{"vocab_size": 2048, "norm": "layernorm", "init_std_qkv": 0.0615, "optimizer": "soap_variant", "schedule": "wsd", "decay_fraction": 1.0, "decay_shape": "linear", "final_lr_fraction": 0.05, "batch_tokens": 32768, "seq_len": 768, "doc_mask": true, "steps": 4859}
Each number is 500 + 25 x the weight over its row's rms, rounded and kept within 0 to 999. Layers, rows and columns count from 0. Numbers have three digits each. The size before them is the row's rms in percent of the matrix's.

# layer 3 attention query, 64x64, rms 0.0624, rows 0-63, columns 0-63
103:503527505516492499501535527466512495467538491522507502459503497492471479490492571522536529509502563494543510469493510497502503521554486454512510498448537504498507522490546505525506509530505511
097:457487518503506464513500482516501525476497508486503473514517480537494510444489453470473514526482505518464500488493469439503487516467457548507505547519487465510504496527486501467488540513467536
089:498498487450513481513530520480512463497480521535543488482513482505546459498502553496549520462470525501503509527495503518515510472454504496559523515532489481500517562486501473486483508505478499
100:533503510516535534501498521521481472518497491506469491507529515442452466541494507528542521546536513536544520527488501521498511488489469491482494495489500553517521502469478473512547477481523494
085:484532486525509488529491476489459511477493475450527474497504488490479509495501487454524495473494439521451530459514479494519503506508501504484492435480495521552490503531529471495481460510487531
082:483486500518476531460538543472502485511506524557524532497494506527521511443454536470474501507506530488491479462512461472524469502511461480519480528506510500495524486543516501484472477475511524
083:504482504513508517462461513506524541492490467498485506451480510515479512438500447502486484517499493519465529500510469489563465499474500520493460457538521503519488513533545515526483505516479512
081:493464518509486512499485481471472522546459490501557457491521521505501490491525469503467490538517473551470476482505509479495514474495457516514487518481489445480504480532508474478455523495462522
075:509480473552460487560489484545512483476502496481456494503473486475509524476517510485511486518486537490490489501467523486480471518485531515499478485488483485506510538480541510533509446471462448
094:514504525518475488490497527458483485483494472512477481462524474443491497505481544519537509511498520549510516516490473488513491485477454501477507476471546517533484510462510498498452484488438532
082:474571494481537503494494544540478530531481500507518510491507487551475525502533471493478495529556470518486513503520501487467526496491491497492495512492470494492507470551479499489480515467457543
092:509475540475470493519501483489491441501491492499530543500422511491509505464477502488454521499482521494506502475507447519492523477451496502495469546510467459554502502500509488502483482507492492
102:502470498501505452524499464516518511503451466465546478485535504536509499506488460475508486449470482510447484474513474510540503504491469533512443469512481520514506492499515523522460494494488516
075:501531509535509511496473497475504496501478504487490499490573545465482486521517515500524507448547494468501487540514532456486539529524525511512480487491529497476497462525465496519541483529532492
096:519518505518481451506536515502525538433501510473518505510556438503484525515532516492534505505517506524545513494509488522518485536498529482464508526493534492461500490508515479510509496540540517
083:458543506480485480523454512550497501493484487534487528507493527476534553500466524430507502494501516506488525536508537505512503514483528534535509524522484505468466512523514490512497503485508553
086:486488495468489502507512489502481435492479494499500476504486489547527498469481501461464441497494490463488457490520470450533483492504486497497456484548459512496508473492535493527482446496494497
103:504493523543540455493447531519496576517510486481488516527543498534492531472502483486488479483524462525446484475515494470524472538514486515500508507517495485510460507518479495494500501491477529
086:534511503508534525529545489479517464477478481449510531527500500528515533543519498505458475519469483515498497514496470515493542505504513498508486475514480473520497536504515485585459513488513517
085:535533500495504496502485521467471509492473474483476489517535545545470508521468480494522498525504493563433518535485531504527511538527480510492500504473492557487503503498492491462510500523473529
087:488537510540518473532515525570466517506486503440475502487545474503461528516491521506496494470503521475484494495555502505464456501512534512475507483474517529549481511507499490475515505499481500
126:507426535483498487509502477486468508513478510512545507515444509523513491451463483478466483513499505516485470466480452511504531485495482530462462503520469461481507512521497516505490488523509543
102:504478517509453488500483441496486482493491496491535523511471477503478479455474537482501517484502532504516483461480466531532511498478492468470484525450484455537522513493476482496463506507468449
100:484515504490479479540474505492485534509481457492506522486495536537514550478500497510481493476490487488462499494505541529477475486494498548532519509536474513494525499546434543465531536485485501
078:466493527512449521496473503529504474479515506472515510502501463483478487503531515509534506458503536479505501508524527512502477521518518517457494521465545477454525476462467477522514464487545450
119:547527489511504528519517485490511494459508504532498521512577510484483469559499508557555489511514527499519512492530523481516528523528512468488516490462521523478517478489497521535515481501500475
083:458523482499481501511506542526471470479513479485478491536549523495497503516480531500522493522498515502500484468529515483475490485552510488551522490492475532543488480538441549478489513500459482
087:501494510504491483523497524509517528507476484511509499530492487527474485489435492457505506489476509516539501491476539559496555475531490467527515536508494538460520541502496468528524487552501515
104:451508547490491460498496491490487518495469499510507499524511545541507537455487453478452514506555488498450514495505507484496482517504498520501495556518519510489468485557484509499482521490499537
106:513488481546520523515485513498512520488525522519421502505513554504502532518512510533523467496512488504487548486498526521511518500536489468534513460506550530516476539512522479533518492476515477
117:520561494524538482507526502504517512481506478459480492483543516484491480547535475542497489498517491472478555543538525532457520515516517509523495503492523538489525473508473518492547491505507501
087:518476528462503498475497507492511497558504484502554528505473476480544496477507484479460490473482472489490507494482483524500484518517470492474458496504494457519497445475524452531453526539491503
100:532479479488515484503502519513547457515516540505496495522453453498509452497500518509490533510453498491544503487477515522529462502494514468481476463480521444487508520442520476533503493493505490
112:552519500544456542539501528476510499494531501503498510461501505458480494484548522545523534528513518507526530509464516473532503499512486463453494493477526483499514524504499533496515524506478458
119:485452483458463476508484481491518513524477465521513496516464495507513528449493431461452487514485454503441460486510495505485501497504506530519480495514456513477493499524484528503506502500478512
105:486482486444487493485466484495491523505513493464520454521478517511499480476497440494476502503472474499473472529492485466518467525500471512444466460488471516471525465489500530464470523502468516
120:532423517500452530526494500517473512504510484506497510512479524537490494471489503477495487497462480546472473461508480467556493507511505501481457467521472477540513496488508524470471496531475503
089:495484463447537490457511460509491502473471497513508514472451514482488489514474481535508492505484514462509519489497487501504515462466488497535493530445471462447535500487495512464489539470510485
112:518544500495539527510549527507489503500499543457493499533556493473508498544541546500489502536498481497510522511503500456473509542500534499475490485525535513509475509514520512516533494485551527
121:504469509514470528486532500534484492519472471506542506481469467497507470486481539455493520479466526544502492490490465496551485472499516491456469478502504467503517509496531452527472479521468537
083:486449483492501488477475529515502490485482513505556539531500469549506524464473489456460479503487480495470487497534479491522470489496492510524472556515474442480492493540494493540507495486489496
086:495503510496465459508515492501482522499555513489461499498514458479467492526492512501540529493550525491515498504502542481472481492485516473466539518502496500504501542448527491491530510493551436
100:494504493499488459495510479494500511452515499489518488486473459514510507456518489488506477499493520515491471495527460436509458514479502536473445507513507445521486482449552491463474491521513513
110:535472494476453531504507467478545473491485528517534510516473495476494473506516515512505498469473562499558481496478467511531521481489502500500479493493491499482497503458531508528479469530540447
094:492483527483482486468565516478511471457520530513532506505492482527498486473488493514455508500492510497546477472495488506514504487462512445505530556526507438475502540480509474491486516518517519
080:470514548484446487498437513531490491510484509543561494488503547446518470472481517477516522495528484496498543484496458490530498489469501529496480531498492491509511465503501519486485499520527506
102:493471507493521516476470496496528473509499466516506548503475483504484466506472485496486494472452495479506500490475494526458501467510467464547514503494494519538517510474449449477478532490465440
136:523534468518550517493541527527528495471513510497476473468530523506503484518508490558523526501491514451499514532521533507503503523521521508527524523499527554476500489462496508506556519524526516
104:477517525468471460530510519520515514495509521516457536545506495524502521487486501481497526482524548462505509517517512491521478527529511477526510523511551533462509521556446531500516516493512524
095:507488527507510507467503518480519493559531504529482518458470486523548546482505485496489454457516479500500470536531483504492511459506530521508486520568488487486467472521505534505505522473503515
109:494519477517537494509498495526484520481503481497501480522534510553499523509517477500509481514538468556482521514554517532505536475499541532509504523530477531461469463509463474497489509523532545
093:532533537504479460537500506502513508541492494456521528540530495530546511528522480477484495484526478507443534521510535484514489492484498502519488550484480459549474491538487492487507528514499497
121:476559481502488522467510540492529486519543506539456486531531532474493507525508532500528522504499543491524501508499550474487473497539499458551504495498515545469506501480474502503528498512522503
100:520461514481470512501503496515493471525513501480505483517518482469462446494512504510509515486495541535509481485445465462509496496487464481454454485447507531515535474466482488490497450498470493
101:487515502526536464476500534493555565500488495492503468513554474524505497476532480519520475501514464519462528457496513497493461517528493490505520494511513518445487498532536470497507493496476466
102:482505474509503535467528481470476463522522500527498525460477499527535481474484550508494499522500545516531484462502483491521523477520464468479504463463499526531488509466544466512458508476518494
104:523497490511500516465535494508521513533538525540510487499473462477469469501510536502521533517505548532538515484510503561480503534531503492499514523478558531478475523471541497509513474523500491
094:478502497484527464489462517509479490499464508502437494486538503526478497523466467516450489482470532554493458469503478517532481504469506505511510506493510538457491487501479472462471524465482508
118:528527462513540524523516499516525475482502491505466453469564524490468466553522500532544497512518530505502537521508531473505518533518501478530511489462521543507520502479520521508489487495507484
114:502546493531519495493480514511506538474505475465503475496522501521488504524541465528470493506528434511480532500510553492516471501569516503514504452511500509482493513532497539470539478500508490
109:479519462490504491524478507530471512527516475496519491456515490525503524474542532485523485462509500487469492539503537473499499471509530520538540498521480498516502470514465502432482512478442476
111:514495484485462518539508491468487495482515521492495480477551471442498479533544523525520479534489510487509472473528506480455512499511499474487522462463503486487506449497467509486529495451490458
125:470489550500459521529484512493501517498514500500495508503453514530533512448500505484467505530521514550477489472472460474480486519483486527522474523542509435491516536539497506502485525512497534
092:554550529516521507499475547492498505456529479521498540498493503499538524507488512544510496500499484494512552496493505538512512509528518456495527496510523498507456537471517472557496533472497480
# layer 3 attention key, 64x64, rms 0.0616, rows 0-63, columns 0-63
100:489475532525474514510516498463484448494536488533530490451463483515513494446473542511494519499506529551515472494493457496501483495513515471473495525474515449522502500492538486505485533531476489
086:473546464524521475507509525516525477498514509499478462501566480472470488483497468531480501528514492500478520515517507455463468494483461520518497551500492522499510480513482512428502501488465479
091:470484482471507508533488483487519491494504480538505521479486498471545506511505540471480518514476525518504517527484509522511492484408494533529549546496471450487459537501491496509502501501501475
090:561456488494530516486512505504516523488503517531513510486475526476429479462516487520481496496485508500527516479458456508503524501475470482458434501510501501503508512453528500537527516510489505
091:521535472537529505507465492508481522458478499473521484505533496518435526501502515473506508498470451519488532478511527515510510499552506514483533457482520520552478471526519507487484494542470490
082:494470519511453504503525541480506481479510473556486483494516517520524553462520537466470482511501531489464496495508471451479499501532539494517512528535530472457493471524492509489512520481474513
084:540502482525509510469467518511505530475502427472484505447513493509520519508489469504537471516540459556472513511488478453521517501511498467492509481510503508510493540539523493508479480500457495
093:474499502490525497514497473464500546543452495523498437493549528502459480501525487501493505518511468477463535481519513467449503477528491521523496547496523528500507473521501518479490518486482537
077:520522485562491500552493501546500468529489466489510514469446462520522519493471483489517479482501501478470506496498495490545445513476512516491482464507501533549486513506535543525487488490486501
097:496493500504508490516525524478508545477512493524519505456523494508462509454495510506493505508471508518474536472489487460509526512497445516492505533512512498527473528493562514487458513509441564
079:470573499458552512483514541514503524496504494521468450477547520530459470543535503482495513535484499460507480514513509488480504492519509495502476500461519508498504467501475492485504534482519520
096:504490526474506442537509519500475527513483473518484505520523522538487535469476435491459505486493478499443497469526502487515508493481538553512510514544468479498481500543480498491498522475499514
093:519488454487496479556499469507520528458477468474530528517535525536484508514537486489474478491498490515434533523521527480487513551521482517522506479480476503507470511486490529512463495524485481
073:492537486499497492508489464462509491510492480520508528494516505454489479503502511512562516484529518473535521508525495503483533517505547488472514467512556522469521448462527466510508457511536469
096:503502512561469447497495518499504487466496531496539506500512415505498492492489502470530495524482497546536491506508472520509481509472489484474501531438515474469511487489502492494483506534543507
088:496532471490510484514468516544495480474496487543482502483517522466469543526453513476546511441497518473524532529493542493513482503475523501564504493514519538490478499487509488472505531498511518
087:502506504491520494526474528514475482472505491465491530517531547529522505510526525469473474496499479500463513525541500436513494520479500518529474446542504498487487455509512551547506474495483504
090:516537488546555516482472533491511544509522499507486489502534466518456493523491505507513483493536517482504476507512502498485460529553465474511561487484539539489500496516487480468528464503490484
087:505525530500523500539530489455470495481446476471475545505530534520528498557487508468497433495489482531486472519512485540500541506481480520492497480500473494546510491506499477501484518515517485
089:541523510517526513518491534466492498466478464501514467496539529469464467529464485508502531506474509493504552508476507503510531531547452466507499505459524544479497509501507530504517498514452493
088:508515488512520482503541540561485469496500502479487488491529460500476496531475544509507529481472497508491490507528476516495464541523511502458551464445502520543497513460511513483514459501506492
107:497505540505499456520479472495483532494473507488489471502534555549494492462493455483479481521532468489438498480521501514465516497510500516500485516542517516457493485516461527465529522513493525
104:479490515508487454526499505514518508513465490517543490521477500553482514435507449480460542468474518480467496466518468503520498511511484532492512530520513472525506513557482510500461508483505499
103:495523452473503487532486504501484488501493496497464465511530506491470510518517493538526518499516509448493488454487551521487482532512516496552528500493498536477486534507460551496523531442503478
075:500503517492464501508506508516541498500524503494556528528450430527512487485494483467554502453515493491498495465533480499502495522497507490471498525464520465479526504480542522473514485501537464
108:555491526513447522500515470461525465480478508536536524498521498508515447496483522499510489510496544488548476491512470503512513481515481479468476496503536482488514515468525503542468472528529469
086:479497478476536500504545523504473442522501532534506486513531504486448495477484516502492543519473533469488499464527524494482479496528502460551524460519506523525472495485472513505471493467480474
094:495442506517512482509469529495514494491491505509487464494466525480489470497473481493502491462506520508482516528492484590518521496495516522524488510482523477466512514472454480553499541547493481
101:458555522512493457485491531487472483491475499511467492509563503489459509512504494527533495479540527501486512494524541478473487473527492470503504513484521553454506469519467475485524491473501480
109:532462507553478541503484484486495507521536463506481525496473524496511506511480542517547475488521521517530484509461488530518511447527474465495511459496496511545521515486495485533513495497504443
099:513497503480487498503528463493511498502522500486479486474538502459495464559526497542526488496486523502531514509494515521538547511491538488459490471449490519489525473462482488502513490521521428
087:517504545466514495490497496495519581511485494486513521517517490524536545494523495482476489471519443508454493519497491489487492539527490526519488519497493454488476451536495464511482533520477505
107:505456517523486467488504501495546477546524498456540537513450456512520505449479460503492503483500495510497472492507464525530510522507518527456472517545489476536487509500503518529513511491514524
125:527488542552449530502511473488487522485516479491527520481467513512486501479542568485516480515503523538497506491484449486536472457496470522456451494495489479520493523490498483507505501506482484
121:499524485527536464519448496528494530503497489493471480522508529532458502490498442506483511481524529459482517484519548480481491495509502543561543498512526521475489471516487525471509515472501503
105:490505453497532510499478489506487503474524498515511459519532525499437499467513453556477482528525481492467518497501488482490492504552477548485525503519540519460467470479481541498514502510512509
115:511503526512489504532520501518455521528509530457485505494512512561476545468510464507479463522517491494451483462508483446505476489497463530495509463505520526505503511553497523487464505483473502
088:475512479532511476485508520466479449487495462493491463506494533503473497477474462472509516529501524472526511552465512528509514511435474502522493526515497479500502488510484482525511521559517552
112:475507547458513537483502540521490490506533516525552488496467499443490496522503563508533473485473491509534488478479477505498486515494537502465491468511482497525503493493456528513483470473534479
119:479521521478498489509516513498477513510465500537528510502474491519501545446506488484459525512501473552470493487511482499529478520504510554479495510521480497489474530559537529490452502477480550
081:470536511473497446493496521470472548524508502505497535541528510536509510510458470480516465448530489498468493507513518519490482530524507459529527536531485484502482473549485502469487501496482516
085:516460486515495523505458453505541494482491511449546504510481440523511499509494538468476515515479506511514527532513527534530480512518471483468529516459488472490495513510505517466518463537524491
111:472509526478499493481521505532503539442501503447502499496529497501513500489517464498519510493515461498450504517513502458479449551493503508450536502513528474473524476517499557499490508499523534
122:522452517518469486555491508498525497495502494527534506501442518520547508473508492470499483480481485468490495503488452479522513507476509497500467504528510413509534490502543492535472499507505498
104:488506536506494471521495465531514461507500507493522506497501491498549508473472496443480495475517498505485441529533470539521484509459480470511493537540473456469487501510473504492544524508496541
091:462512502497491525492492489484504542509476471511494464513524525499514445493520488474448492512520490478469507531532524499503506513547462544544494522481521486509464452529510481500478496543466537
110:531472487528484455469489490465517460520521512480476500513505505554529509491517478483490511498492552482512480520525497526472558470509497474547522518487471508505442480488531474538493528512494498
138:490508501512530477459534507513515479492534505493496521493470477466505466521459494536527500486503521492565487506491451529551472511486527452478492476479535515487536508457525497514501507518540484
104:475521504504453487526464502498482469524471496553498483505515520504515508490450524506524536497484544474489473489547504515533480489545492478483496564488498532502510514503449498474523507501485453
097:482515487524524514477450569522559521495497530497458488544545483503490524515497455455488485486495506528489523499524521480515473482476526471525505507503522499468509488513473465500540514521503493
103:494515515480536474514484516465505466503470504494468472490537488435493485537511491532520468476498474486505525496497525530485481517498468483515493458480533529443551529500523521493498464460497517
105:502526492528502474522500541514489491525507461482512473520561477502515491525519533477513536530516478535460528495516505518479495515557484487525544490498465525527488459501465517484503460499474459
121:536477499516457518484478498503515483563505527555486499473511471483499455495477529487524550499499542512526447504485505476547507486517491485481500516462525502499504500477536511529542466503510488
099:510448491490469535499500477504452514517516517506531471541487519509500483472529459504466509543493530542472498486503471507493466492547446539505509499529511458496488517483536523484466486514486504
107:520549473466525496504482488502532526525511525475504521478520486459479507511514531523567518495521515500513528506506481489499483566492498496467460504501510537491472473484537519455488517446511488
093:500477540448511494497520491470520479529454535517497572478510510496510549476480513461481535471513502510504505460472492449513520479461483508493492495524485476512492523502521512530486522538506526
106:506480541487473486518470474490535516520523528506519532477440481482512497446478505503486539502501516527537484465472492523484496532473512497460482540490525480488529522516555473473474514491522485
095:511462515452499488506546509510507466524478524532493507511538513471458510503499476509485518493457514436478475513493505528483498536475492496505501499489514550448501536490498480502525526506435484
115:518485489509493545512539506483468489473527497513525529465503473473489484514492511536545501493477526506546479508466467513525502511482488500469513454476528468535523531469556513540470507503490463
114:513538496513514528522510484506502510492523503466502504484511486486426522547549508525551516506537503478552507482498512474497495520543494478461480454489518545477492474511500513503530470471510483
109:507530450516495495467527520513546461462467527460458488481545512477439512511544525490491517503514521506496502490485543469508482507527493458501520486490493499526485547511512500502454504491496493
102:509484481500465566478523490528523457478530481519528507534478486507506483471544522508489471480484568511525514489507513478508468470489443488516552497497514495522502471480464506509483481482507497
121:471508534498479484487478503509480526526503466501487499487520526529531527504537519483517486507528491520444459531485505454497475500503488547542496542516494509503495508556462503459549535476492502
089:536473528518500496463493487475517488525464494471495549467475514532489531510475541483516479459513478529504527484530465521518547523496527484488471490485475512483479486489505471554515535521464474
# layer 3 attention value, 64x64, rms 0.062, rows 0-42, columns 0-63
080:524534506497494484495523490468452490487501520483509471451485500487497512522558473482477513467456440533553470487520533524509492518487486499538501532498500525530540506493480475504468520525493511
080:519446474488496502489529534478449520501479506507511490503509487501527496544491510493526486538485500469502486420515527545466538508506494475499546523515504487517551488507502516532500492489500547
095:457522499495473484478545527494551501491533504484531480485505478470499486485536501462482530457483467528505545527500529520541529528532458553512496511505498536486501510493502497493481507481466469
099:512478487508509500531482517478492502516475501495498524449507554496461514492522500470498508517530494515546514501508520541527458510506514474505476517457449505548450496505503494513567499478539521
082:480519495508506492471467510521532486520510536499511529547497482545466491499485515474509485513506516464500497539473500456474501479517544528477458527538503544497513537522524469512508513531449466
085:493484491508448512492497477467534501487487509531438531457504499534464485502529491508515523531494453500479428465483507550525462485497475491507492503498505480492483490487486505468507454525501520
092:496469491519463527510547519489514480495467491480521516486492498503471474484534526503536490509525509548470507472490572529499452468535521529496476481514492482464487509532459472461489505499488517
078:483554466520488499480467493539526496498517563489544498558534488472533483476497507521500508491512498474521512441521517492502508501484518491486487514518442502538516517533468487520519497496482532
102:488496485500508498509517544453407528494494474485496501498489496481547523501514484510458516460519495513535525513497466467488519498476488511487517511481503506511489462447482456456482508512472505
093:503503529508490507466503468487460525508475458529507518541473510516497471525529452511484532479506503523495504479480455511494477503483474463517541519462474528484482490510500455523572509494523518
087:521526482487477501485480508542524490458509525474488482500499504488550488480534524555503523503508534541455490500497486488471505503519527506475498456500429497507527525509482532513517451534493526
100:500503455497527503486491486530509492481517514494512536516508534506469479463446537475527452492465538491513496487527545519521482489517545490516495550500489483527547492533510519521531515483528535
101:506486509445519472504507489557484491549470494513478500453476509529495520465521476459500452531520504520488486534475508512468480465510480480474494505492519556532473519493509485491478502529509464
087:479459478502490479500497517500503515489456523503462504504483485468508471499549478503487543524524441537567498474497510473499480462508504542504519487468499480496467529511472472514531479501456507
096:499499465501499531496485480460503532523562504550493492504522502514512523495500488541510489474448456506519490459554487515495506475489508504512549462473499494534521500521485535514491450493476528
101:469469507517506528499521551524485528519493533518499491512526510496503503531490455472506495502554526455496507517487464442523546468479507500451505514512466474485481486473523475465497472533503514
113:473490504521518482504484531524493524551469537511489503525504521501502494512472510535468481549504527459479463567489510443512487464470495490465514511516527515510474527473503522504478482537478488
099:473508548499531534507462503538541485520527503509517483499514501540538520494497500511530492493513546486487495531516493504489528535506482527513462465511494535475503537486534511470488537548549463
101:501510497517469510472507487509567530490504570528524486440520472470534533497500490531526505513503488445521506496525493522531512489489455480510510482521495500538486501508461517477489489520482531
090:539532476513488530481518470458506464476509474465494504517508466499436511522491496525490490465440501520482493495499493481513469503480535506494479513523498460453521487548489508476444491474499501
094:477464535520522521518501468510498519498476515555507498527542520519518491473466501469547492502501505429503491502485487557508500488531457511494517524522504503488514491486533524456552516504521512
093:487513574511492533531527539484503487527520472499521493491507538474477511557468519509475471491559505498474517547482496504529508540484536480519479490522480492485479494513545475509524493492510496
088:513499540478539521489495502551478467519548489469465491529504485481501496519494461482486497463473472511526497550505492461475503501497549496458505523522508528506493538536529511531498487539500458
087:540525531503517504487472493495447504505483496464516518500469493475497514506534489492478533471503552487455515536497450470462485517477523443484490525506499537521492488478476518473522518520537528
088:502491460529476540502470549501510496524479558467503520529509482474495492505528516496476534513543493504494498488484499481485477495506561495463481460498504496463458503524505518482503456485439518
092:524496491504503507474469471448495498508554490535495481519513493520522522470534480458498524498470483474518505478560522493438523531482505510473503475475484507530525521491462525472476509536531497
084:492526512494483464476533479500517512549502520558470496493479492487485532526452515533476441554500505489497493514533506464511509501457513489527533510518512484523531503518494487548470484505462504
097:480535497447455529508505494506456490495514461514498488503518523516495487520458487505440445489515483521471516494484504548483529484467511470485481504489475497500487471493560531520488463473514502
081:477446507477496502504496520510513498562527450504479474450502523534497511503519473520542473518491466513517494466508488512498508476487506499507511436486515498515446530510468460519504492529516466
087:538491486479496456528483466540477498509426493481497478470488558519474492479541503512514491500484467509509501497464455484505462434499489507489503487493526479490463511488466489476525506492503491
093:486524490496501506490470482532489529513521530503490488494480489505521531533482485543457493449496486532533493527501480448478537452507520495511525470530514512559492484480480514530468468510452483
105:453493447472543472499511539579476496531530507477478485483494531481496495474478505469502451478480530511488495518513486471507529480499504535492500542511498501494529505468522521502473478531496476
103:536519470509500501498486531477462479487520531477484509544488496489501501486539526426483516519516513460501475501501525452479536502516518484473476531499492540506530463483533538482481494540487526
090:497515471463469524490477490490566502540533503510532477470499502563482520471523513529511521506497525498456529524509493516511484504486460493505474452484494537490465493494482540501462483513534494
100:492492488498536523500476511490476532491498522518523539511495495499539552478466512462519511492482526481514532498521495560500508539532502482510516567494482543526502471474486537489552492476513522
103:518513524517511493489535587463496505544467519466474509499489461456503509528557502495480532527481508511473520522500482494498482519484500537494513533505522510451523507505471530479484479508491493
122:488503501541498502504500477464527483514529472555474533570487493493509510469514513521505523540523537500478509460494497501456521533491482504501545484466518492454501477497499544505522508533529520
104:496496539540515508541492541443506467541493485476491492499513502558453495527505509521507510514526475526560473504487540491499477490481524551510491480499523500465494514490534462495485519509499479
107:502445501497519503515553497519447498500477457501492502449494502486450496487487467410527455494497480485515502525523504517498513499509495503493525526476529477474542494499499480487487521499520474
096:468477485499501541490491546480443549497505533508514524511489515491508495509516491475468481495522476489557521494513518498468516468490539496484518507463475509526472499485526473520546455489482555
099:493466501484447531486522462484474491496535478512462495483526513529444496505478466442487485478515472515490470492543539507538490450497514466484525504479501494481506487507494526478459509505476473
112:439487481476493485502469485521512529500525500523490462486481534488566519485457482491475486506526487499541509498480515503511526506476446470537508469474500503534453473479527493495496462494467491
102:500516476492528508532488542477448538541528502513519476552518516532543503540481528495471474502508500484532516471524508464497529483460519485488519545489504505537510484452504496511472500509491535
# layer 3 attention output (transposed), 64x64, rms 0.0765, rows 0-42, columns 0-63
085:510513503489507524470473496531520493504484482540488510514459497484529508472451516493532489524538519478475505484516474485535486526523518500483447499551519545455469458504545525500521458489505504
094:497478473504477564512483480564486516538531487505476491513496532527509472517512474482510487476484427536507477530473531468534523489498526508485480452506495506464478474490499497502530494519500503
103:522486519523505511496487485480485490504505548488486514542485525522489524479465474553473475543521538486507453476517448485504468500470493474465488509502521515498521512548468515504541468495547504
103:506523513465532485495527515504563480491516506499499528517524466544538484505509483498493487497459518477475476500544469458502519527486510498533487499555495496516509474471528512515422520493480495
091:533470497515478492512494506431512552471480482483508491487551487496496501525514497532539493548535470541516530500477487528478524510492475481502499517466519437488501518538500476513488511505509464
086:510516500487554439483527501540486492528487507462531470534523460475514485532478512453506492491465499485453519512535475515495477532514522534487464492520498530540497500467511470498492474490511490
095:525528505514529518487475498533482488556514507471492497535498504508514478512531495534464470517506498517503504470474464482491471501504478469461471430519507528558493485477521480518468480462475475
071:495476510494487528495524478475490467503459479519505466496496521519488441498479459516541513541534518529501512513505475533517532476473489541486481497491533526448542516473540493505474515545503510
103:492514483514491534510477448517530445473516490524497527516483500480525514444474502494486504526505518501492472466495525469523486498514480484513502494498453545504502507540516574524517478494544469
101:458516461511470486501508509526526482525560525530507490505517483512554473464472531467552489465471509488488488504532505490539458488485486505550524497494531496511508490485510479505471498509502451
086:478532509477520478476515518503449492520487480504569484486509522513479464496468518514480530499523501497466581523488518548494482503529458514490499492443512507510511507482498508495465532509489510
109:523479538488521497469489527483522553510492479527462501491523509522529488524523438536521503493497480508508505509464462496459544514484458501500496507500509512488503450451518457470479527514470500
093:486499504477503528484505504455493491465512516510551537506522473493505502559480559531516471480523469456519491486525491482464522498503512454519495517514495436517499467516466496478485496480494468
096:524538523495482518523508468498514458497473493493520513574530506515493469512492490486460494493528532493471521470524518500560509519512484482526448485522497521461502493523515522542451481497503487
108:478495524492547483457516502540507476555447470507535491478477483495500488489460489465494535480498497497498503545464495522549495539497480496523476524507500524454506535486509464527514523514523510
110:530501478533469461554500458492504463461486438466466505505515492522514484507531501502487497497445505533495483508515534530510479525501504488491536479462508489493524524511475539508484509481471456
126:539503501484476491523507436481529504450499464462549498475492465485496511509551491491514525475531468512499529486510521545494515535523520522503503528448490467498499507511506510502490516520506446
105:498491453503519485514525533452443522456486501482517488469510518476489538501475561507486490487475498488518535494508503559500505448494518486470542511492499464528486525525492486516508494488489539
094:507495517494531470506505454503476466486422485464518482490467522505475480514482451489491492492477488487480521519527522551506509479464548558470481485508492520476535512502531497502513480500518491
087:480485514537497493473453523520504540556495497512467469457484497457494517452534513505530510528536515538508506512457492480488465509516460517483488468509516504505486519478516475475544486490466519
097:495499465500491526522533513504480521479531514485482498501538469496526510549501492515508485492459448541545497536542520520500532449436538512475557499498486499507497507477494473509491500498507515
099:512504473522495469518475510530539502509528518447476519506459451542495513448540522496501511519448519514515486472514509524482455530516505493498544497492522500531488549499487519502479526497464489
102:489477494509457510496474508453519520461487469540501512491475488487508523480483527535510490517551504497506502488490521504510491506504461485554507531499502452438472510519470500473499515470429507
092:497526468485477490524503498493522486472528480547514491446449507482537499477482528514565500519510496495495512529483534489511475501500488541564512507493489485555503501495534530471476498496475470
084:550512504531504462520514499501496484510468443456518499535481461519487461511511501490475519559508500560492504502463509479533485518502474532512487483500485456524529529491501513526458489526498497
098:474493472465550512496540522520483469489457468511490463456496538494498504499438509523514507504506523488493502535459499508561493490490510507535468517544504522468503543506525502524504497480488523
087:486482518483490496495442459509520501523455506444518485487494511518442484493532477469531521467501485485500520486474531551481507541529497492483462508465522503467496510501517489497510505549501461
103:488472493529500495474512552525524506532529534469517513527489436497454478485525501498502537506467509504518463499501487487482450487519489503488541498496518478455509529489455533465536525507485518
074:480491506502524523462509491495491460509481513511524532482505494533499512516468557452461470465493502456489474500533496500515515510524537457515504482543495490484489530537485447548493518476476512
097:491544542486467534462530495476505454474509510515511545475520441473487487549510529455494498493551495486501505501531498452476515500515534493480505464506483480490512482514509498511455494483506485
095:519524511511492472487489484472519476522451483504545503502436519475443498479519503473499546518536508469487536495496510547530503515521505478541479533477502508449493521516486513497513530515533490
102:546500541504494510477478491446492520458498476529522558503500520520498521522476510541498508502519489489515501510479483534485527542526463432463515526450500497501513491514468517490514525521499515
103:472483509513513484481487473492512491527486469489504498451476490498519515501483466516510482469539472523507516505486492562526477472477498502529515510476526482467523530541520432543500515469498442
086:487481495519464501528514491557413507482489472489450493538518498481497517541484508471505476498523507543537507475502511518477541483486502492476520527506485485541504500518480494500513479517524550
103:505487516473461543544512485487508485518500504459472471494504513521496457534562508514509491510517517527504469512483499456494506516473509536525483462519543444512535522494527487502461508487460486
094:524467483526462493525459450472535474505502508533483523506467553503510501453510502467497487487465502471500500476520504535527554470510510454537491479513488493517475502496512502550493522483482477
122:504516478500564470505492516520455516505454505471508479479508516475478514522481546519520457473480477492482537499513467534512511488484534525505472461540513502553487511490513484505485499445475508
093:488519498493469487479508509512470493467543520535533543497462495524504513466430505510484480448487483450485529481543499526502473458505524492486541483467503485523508465512478496483483488489481512
098:479509458499493520487486515471521487562545501537505471528519499515512475460517514527471513540503510504470474482525469490476462457518439508500522462487511509514493493486500545513464499478481478
095:510515503462474448528496489468540470467501471496486474502510506514520498488487476537541497497503545500443496511522477512480450514483492536546485531497522492510537511513513521484482485491484434
100:457488497489528499489515505519463512557515536508531454476518498508506475455470499527499545508487515530508532501471490523480491486478456507482491468476524529569517534469527487516501485507509519
120:553501525493502453531555488500468468467480522434517510501535480508471488515505492504508511532503538507482491477522499477514487535491522488430476502494498496500555518521482515484510486509530495
093:502468495517477487519490475492527493486475513501497494513446508505484509473484485530521481508549522487508522507514523538532464501490520543508459500502518473453529529546531512511519461500558447